python train.py --d_model=128 --head_dim=64 --rope_base=4380.0 --rope_fraction=0.25 --qk_norm=false --tie_embeddings=true --init_std_down=0.0 --warmup_steps=442
Each number is 50 + 12 x the weight over its row's rms, rounded and kept within 0 to 99. Layers, rows and columns count from 0. The size before them is the row's rms in percent of the matrix's.

# layer 6 MLP gate, 320x128, rms 0.083, rows 141-157, columns 64-127
099:55 49 55 55 48 61 44 45 64 56 41 61 55 63 44 37 39 50 50 56 55 38 56 63 19 51 45 42 42 71 36 51 69 39 53 21 51 45 49 57 67 43 52 68 37 45 39 51 34 43 58 79 23 53 51 52 46 75 42 48 56 49 37 53
098:44 29 75 44 64 59 67 55 36 41 55 54 50 33 58 44 62 57 63 38 49 46 75 52 39 60 41 53 54 43 50 53 56 47 57 68 57 25 40 29 52 36 55 44 53 44 42 59 59 56 41 41 40 47 58 44 41 43 62 51 62 75 52 33
095:55 35 69 40 36 59 21 50 46 44 48 46 45 53 46 30 52 54 47 32 49 46 53 46 60 39 31 48 40 43 51 54 60 49 45 58 53 60 53 29 68 37 54 43 55 54 22 31 58 52 36 45 54 39 72 45 58 29 46 80 93 48 34 51
101:65 59 52 52 46 56 52 54 54 74 65 66 70 32 52 34 37 53 35 60 30 57 52 67 34 54 41 69 68 43 61 56 54 40 33 33 54 66 61 45 46 49 26 59 46 64 07 54 39 49 54 52 36 55 62 58 32 40 59 51 60 45 41 50
105:55 47 49 69 41 32 56 33 66 46 59 53 47 73 47 45 23 59 64 56 30 41 56 39 15 76 40 46 51 50 45 60 42 37 70 44 53 54 53 43 52 39 50 58 64 45 29 50 47 46 49 60 45 56 50 47 31 53 56 51 50 44 58 58
101:34 47 41 39 40 49 54 62 52 47 69 71 56 34 31 57 56 52 40 31 33 46 34 54 47 52 68 39 61 43 55 44 72 56 48 53 53 31 60 46 41 30 47 32 68 49 25 42 55 58 43 72 60 21 53 67 67 52 54 51 48 57 37 55
107:41 45 51 77 74 38 60 36 41 51 43 54 56 56 55 70 53 65 50 47 49 48 41 60 54 53 42 58 40 36 37 24 53 47 27 38 50 74 59 54 74 55 57 63 42 55 38 41 39 59 57 52 61 27 62 53 71 47 61 39 57 22 54 57
100:66 49 34 35 39 42 49 57 58 45 33 77 54 37 48 37 24 43 44 41 26 33 56 36 58 49 51 57 63 51 47 35 48 59 56 45 54 66 47 46 67 43 32 60 82 69 35 37 60 65 55 39 68 50 51 63 30 56 38 37 52 55 49 50
102:44 36 42 68 55 37 37 74 55 80 49 67 60 62 20 28 47 32 48 68 52 34 57 36 43 49 36 55 50 47 41 77 34 46 56 41 69 60 47 32 65 58 56 29 54 59 32 41 44 50 53 66 37 46 58 72 53 40 42 70 52 55 55 64
104:32 24 60 46 51 33 41 82 72 70 52 81 44 42 46 38 58 30 44 27 40 35 49 56 29 49 38 51 47 41 45 40 73 66 61 44 67 59 67 42 61 61 59 44 63 49 47 36 50 74 55 40 46 64 43 60 48 71 63 59 64 45 32 51
100:38 51 33 60 72 59 44 53 58 56 53 58 49 39 53 46 64 48 44 47 58 57 53 38 48 47 22 57 67 34 47 38 50 44 54 35 59 74 66 40 46 28 55 57 61 60 41 37 65 47 46 55 53 48 51 55 42 39 59 73 55 31 39 54
103:36 54 45 40 66 37 51 42 53 52 47 53 51 63 25 46 30 80 58 45 50 54 35 56 59 65 49 65 60 77 42 64 66 35 51 69 51 57 33 39 48 43 24 66 37 49 58 45 46 41 56 62 35 63 56 51 39 24 65 55 46 58 66 61
102:43 38 43 39 44 58 66 51 33 53 67 78 33 76 25 49 27 42 48 65 44 50 32 55 38 56 38 58 65 46 32 53 50 37 56 41 69 35 55 50 55 44 49 47 56 60 36 58 64 42 58 69 46 54 30 33 66 47 43 44 44 45 60 56
090:57 37 61 62 50 49 42 62 60 68 39 53 79 54 66 43 25 56 49 41 25 34 59 63 46 63 22 59 69 35 30 36 48 60 36 44 64 60 56 59 67 40 69 67 39 33 48 64 42 53 39 61 37 43 46 60 56 64 52 56 61 42 46 33
082:61 51 57 79 42 53 33 59 42 59 20 59 59 56 84 57 54 45 32 68 45 70 64 50 47 42 51 44 52 56 44 39 52 36 47 52 47 44 51 39 47 37 37 56 74 60 26 45 36 46 56 48 33 36 57 56 51 49 39 76 68 33 53 58
101:35 54 62 88 63 48 60 33 69 34 66 37 46 32 36 53 60 48 39 55 43 56 44 62 51 52 44 61 43 44 39 41 40 40 32 58 63 37 62 34 70 40 46 51 36 64 43 47 50 49 53 41 30 35 49 54 44 41 42 47 49 60 42 64
099:32 56 53 57 49 50 37 54 47 45 54 66 61 48 77 43 60 48 41 65 27 32 52 53 68 55 67 28 45 46 44 32 64 40 33 56 68 41 54 49 64 57 24 56 53 42 33 52 53 66 54 58 47 56 47 43 80 42 68 54 54 59 56 62
# layer 6 MLP up, 320x128, rms 0.0829, rows 141-157, columns 64-127
098:46 58 59 55 41 54 59 42 50 58 68 47 38 38 41 40 48 61 42 56 45 54 41 42 49 58 40 45 63 47 48 66 40 39 34 54 56 26 69 52 67 75 46 57 68 43 45 32 34 45 38 49 38 60 53 55 43 34 29 39 68 45 48 60
094:30 64 41 62 65 53 43 52 78 43 63 54 59 56 45 51 46 36 38 51 39 60 30 39 54 51 40 50 70 54 57 42 31 43 41 47 46 64 66 65 38 51 46 46 22 31 56 55 45 40 81 78 45 47 49 57 22 62 44 52 46 38 35 70
094:47 62 31 56 29 43 42 65 45 61 45 55 63 24 67 54 58 74 40 43 33 63 31 38 53 55 59 43 82 77 47 46 46 51 30 58 54 58 63 55 31 26 41 61 67 61 52 55 61 45 49 37 59 43 50 47 53 34 34 68 59 46 63 49
100:40 53 57 29 36 48 64 43 37 61 51 54 66 53 57 25 82 29 20 57 36 47 68 44 59 38 31 62 48 48 48 46 49 65 47 47 78 44 31 49 65 43 37 45 61 62 44 56 52 46 36 36 64 51 55 45 44 57 35 84 72 60 40 57
108:64 45 63 19 38 63 51 40 46 50 41 57 56 57 52 25 45 36 50 35 45 55 65 37 30 53 56 57 35 65 70 60 56 61 54 59 56 44 35 62 32 46 64 42 42 46 73 48 49 30 51 38 32 41 42 49 50 65 64 71 53 53 48 46
101:43 57 67 65 33 65 44 46 41 70 49 58 71 41 34 60 53 58 41 44 36 57 54 46 45 44 64 25 64 70 40 47 71 44 35 72 76 30 52 55 48 35 65 38 53 43 42 65 47 50 34 51 61 54 51 48 73 31 61 77 45 63 49 51
111:51 40 86 23 59 52 54 40 77 60 66 39 40 56 31 40 57 51 48 51 60 49 63 28 59 71 35 52 60 50 58 58 48 48 49 76 47 41 58 44 63 39 41 46 35 53 50 36 50 30 33 59 40 66 44 57 22 52 44 55 35 36 55 55
101:55 69 37 66 45 42 59 59 38 60 56 51 55 43 39 50 31 51 68 57 51 66 53 58 66 48 55 29 39 66 80 52 51 41 56 36 50 52 61 40 54 36 29 37 60 47 34 56 51 49 55 50 46 26 60 46 53 37 69 59 42 54 47 47
104:49 41 64 49 40 57 29 42 41 45 41 58 24 51 39 66 51 51 38 77 55 45 63 79 33 47 40 60 33 32 60 52 47 66 66 57 55 46 63 54 57 54 44 28 43 72 72 57 51 61 44 34 39 44 54 37 38 41 51 62 60 57 31 56
105:29 50 36 60 45 31 39 70 51 29 48 38 46 34 71 39 45 52 33 49 51 46 63 56 44 48 49 19 62 69 33 33 62 64 52 50 49 37 48 63 60 42 42 31 63 65 43 48 37 68 59 41 49 70 56 58 30 36 45 42 52 52 63 38
100:84 42 60 65 39 33 50 32 68 63 53 54 63 59 59 47 48 40 53 58 28 44 38 75 52 40 38 54 53 57 51 53 42 30 44 28 45 34 58 66 47 40 55 51 42 43 46 53 36 51 63 79 43 45 60 42 57 52 56 59 46 45 44 57
103:48 40 43 30 73 38 40 54 52 61 62 44 34 54 31 43 45 46 56 44 53 57 64 59 49 39 40 54 40 48 57 51 45 64 54 60 61 50 42 63 43 52 30 66 64 35 44 46 37 34 54 38 55 44 63 61 57 35 34 53 56 58 66 49
102:40 43 57 52 52 49 44 48 28 24 54 35 48 52 50 69 32 38 47 41 38 65 40 51 38 70 48 80 56 55 68 63 45 59 54 48 74 37 56 47 42 56 67 52 30 41 40 61 38 61 65 46 51 45 42 38 40 42 59 48 50 56 54 60
089:43 36 31 35 38 38 40 48 39 59 57 48 50 59 48 48 44 53 76 52 84 61 78 48 50 50 59 53 56 39 61 62 61 76 49 61 45 72 75 60 41 57 51 37 45 52 53 56 46 30 35 45 68 51 57 47 51 38 66 43 59 44 28 47
077:14 58 53 70 71 46 57 42 49 33 61 56 39 63 68 51 69 41 60 39 55 41 59 40 49 34 58 59 41 58 60 32 35 62 42 49 50 55 56 54 69 52 48 43 60 55 57 62 60 79 45 45 46 52 49 47 50 44 48 55 59 55 49 48
104:61 34 55 44 28 46 36 45 63 48 44 50 20 44 51 59 61 54 67 60 53 58 49 47 47 64 32 32 58 61 56 73 52 56 40 54 47 41 47 49 63 51 35 42 42 46 58 39 61 62 46 57 54 44 52 46 66 34 63 45 38 61 49 61
093:29 59 59 55 56 56 40 59 66 56 69 36 51 43 54 57 53 36 49 41 50 42 45 19 47 45 50 44 47 58 57 33 54 54 86 43 54 36 75 41 57 33 56 60 37 43 52 41 48 53 36 64 46 61 55 45 50 34 54 57 61 43 48 38
# layer 6 MLP down (transposed), 320x128, rms 0.0796, rows 141-157, columns 64-127
096:33 34 50 11 34 43 33 61 45 46 51 43 51 59 39 49 56 36 76 55 51 39 56 58 55 62 54 46 46 53 48 54 66 51 42 38 65 57 48 54 46 41 35 55 39 62 66 59 26 59 40 44 58 41 46 43 77 65 64 33 41 63 41 44
096:67 62 37 39 63 48 39 60 37 49 43 63 36 53 77 45 52 57 42 49 55 37 52 40 58 52 69 47 40 56 34 41 62 58 37 33 54 37 40 00 55 52 49 55 71 40 39 35 37 61 55 42 62 59 61 52 51 49 55 46 53 51 50 42
094:35 55 49 74 55 29 55 55 50 66 51 36 56 36 29 57 49 57 60 58 48 48 51 46 43 47 41 70 56 44 44 83 40 46 59 24 54 60 66 53 51 35 39 59 36 63 45 33 35 56 36 37 60 48 38 44 53 46 44 53 46 44 53 24
101:42 53 46 54 69 51 64 41 43 37 53 44 67 31 54 58 43 59 25 55 57 59 63 54 69 62 57 62 58 26 67 71 50 24 64 45 53 46 56 58 63 54 34 41 48 48 50 45 45 49 61 53 59 48 55 47 38 56 49 64 65 54 55 51
108:62 57 52 58 57 57 40 60 45 38 43 50 49 45 60 56 48 58 40 40 24 45 34 68 63 57 52 40 79 25 57 47 29 29 79 51 34 32 39 00 61 31 63 41 38 46 54 55 43 55 59 52 65 54 52 59 44 34 42 54 60 45 51 38
103:69 57 46 65 40 60 57 59 42 53 57 24 52 50 46 41 32 54 41 52 37 40 52 68 47 53 51 52 42 48 54 35 51 46 61 55 69 37 53 94 59 32 60 28 44 50 57 47 46 61 53 72 39 70 35 40 41 51 46 60 40 50 43 67
107:36 54 64 54 48 42 58 33 34 57 59 59 53 55 29 33 38 58 43 52 44 66 70 76 86 53 23 61 58 63 39 36 68 41 55 52 48 59 57 44 31 43 35 60 50 51 43 43 57 76 53 38 42 54 37 59 42 56 45 52 49 64 53 50
102:43 63 40 54 52 29 48 26 47 56 47 42 48 57 54 54 45 66 47 50 49 41 44 30 38 57 58 58 50 53 22 74 51 69 41 48 46 73 50 62 58 46 63 38 58 53 50 27 45 46 58 44 41 48 64 41 86 50 54 46 51 60 57 44
106:52 51 45 50 45 60 56 56 42 41 62 37 44 42 70 64 65 51 56 44 41 58 58 64 46 41 50 18 63 52 36 30 40 44 40 52 34 57 32 46 41 55 52 61 58 28 28 59 53 50 44 51 49 44 68 35 48 47 63 47 57 36 59 30
103:62 49 36 33 42 63 67 31 23 46 44 56 72 49 53 46 75 55 53 23 55 53 48 62 46 40 51 80 48 54 48 62 69 34 76 59 38 54 55 40 45 34 45 28 65 61 52 51 49 40 25 59 39 48 53 73 19 47 60 77 39 55 40 43
100:45 39 39 39 74 56 59 66 50 48 58 45 73 28 38 63 37 53 58 31 47 50 67 62 47 54 45 48 62 53 47 30 49 49 66 47 47 49 73 37 56 50 32 53 60 71 46 55 36 68 46 31 45 42 28 53 38 52 72 50 40 44 46 57
105:39 46 58 42 54 45 41 50 37 26 53 68 48 47 45 59 64 76 35 68 40 22 46 58 45 61 58 60 46 32 46 45 39 53 59 67 56 59 45 88 51 62 55 39 34 57 79 41 43 32 42 72 46 41 50 56 48 68 73 48 68 44 19 48
106:43 45 68 60 68 36 28 62 68 56 46 38 54 43 40 55 34 68 37 55 39 51 72 45 49 47 45 43 40 59 37 41 46 40 41 64 43 55 57 35 71 50 54 62 49 60 46 54 66 40 46 48 50 50 52 55 52 73 53 33 65 29 61 65
087:54 67 67 53 46 59 38 46 47 41 49 41 38 29 53 41 58 22 49 47 42 61 42 40 64 60 30 50 43 54 65 51 47 40 60 43 55 47 39 52 34 53 55 41 59 68 45 51 48 63 54 63 50 44 46 47 32 41 27 75 49 51 68 53
082:55 52 53 26 50 49 62 50 45 37 55 64 55 52 43 52 41 67 64 40 48 35 46 61 39 47 47 42 58 48 47 54 65 49 52 42 62 63 46 42 51 49 55 38 27 55 48 41 50 43 61 39 46 43 46 51 54 63 49 63 59 72 40 62
100:43 49 47 53 48 65 52 64 43 47 51 42 68 49 41 62 26 41 34 39 59 71 44 54 52 65 64 31 34 58 42 39 70 61 63 40 53 48 62 50 58 59 32 66 47 53 58 54 32 40 23 51 60 62 50 42 47 62 40 58 57 32 52 54
101:42 35 63 51 60 45 36 51 39 60 47 56 32 52 48 58 60 39 51 58 59 59 67 74 75 42 54 50 23 46 35 53 38 46 55 50 41 58 43 88 38 55 14 44 55 44 37 47 50 54 33 61 50 69 55 42 71 60 68 43 46 61 35 41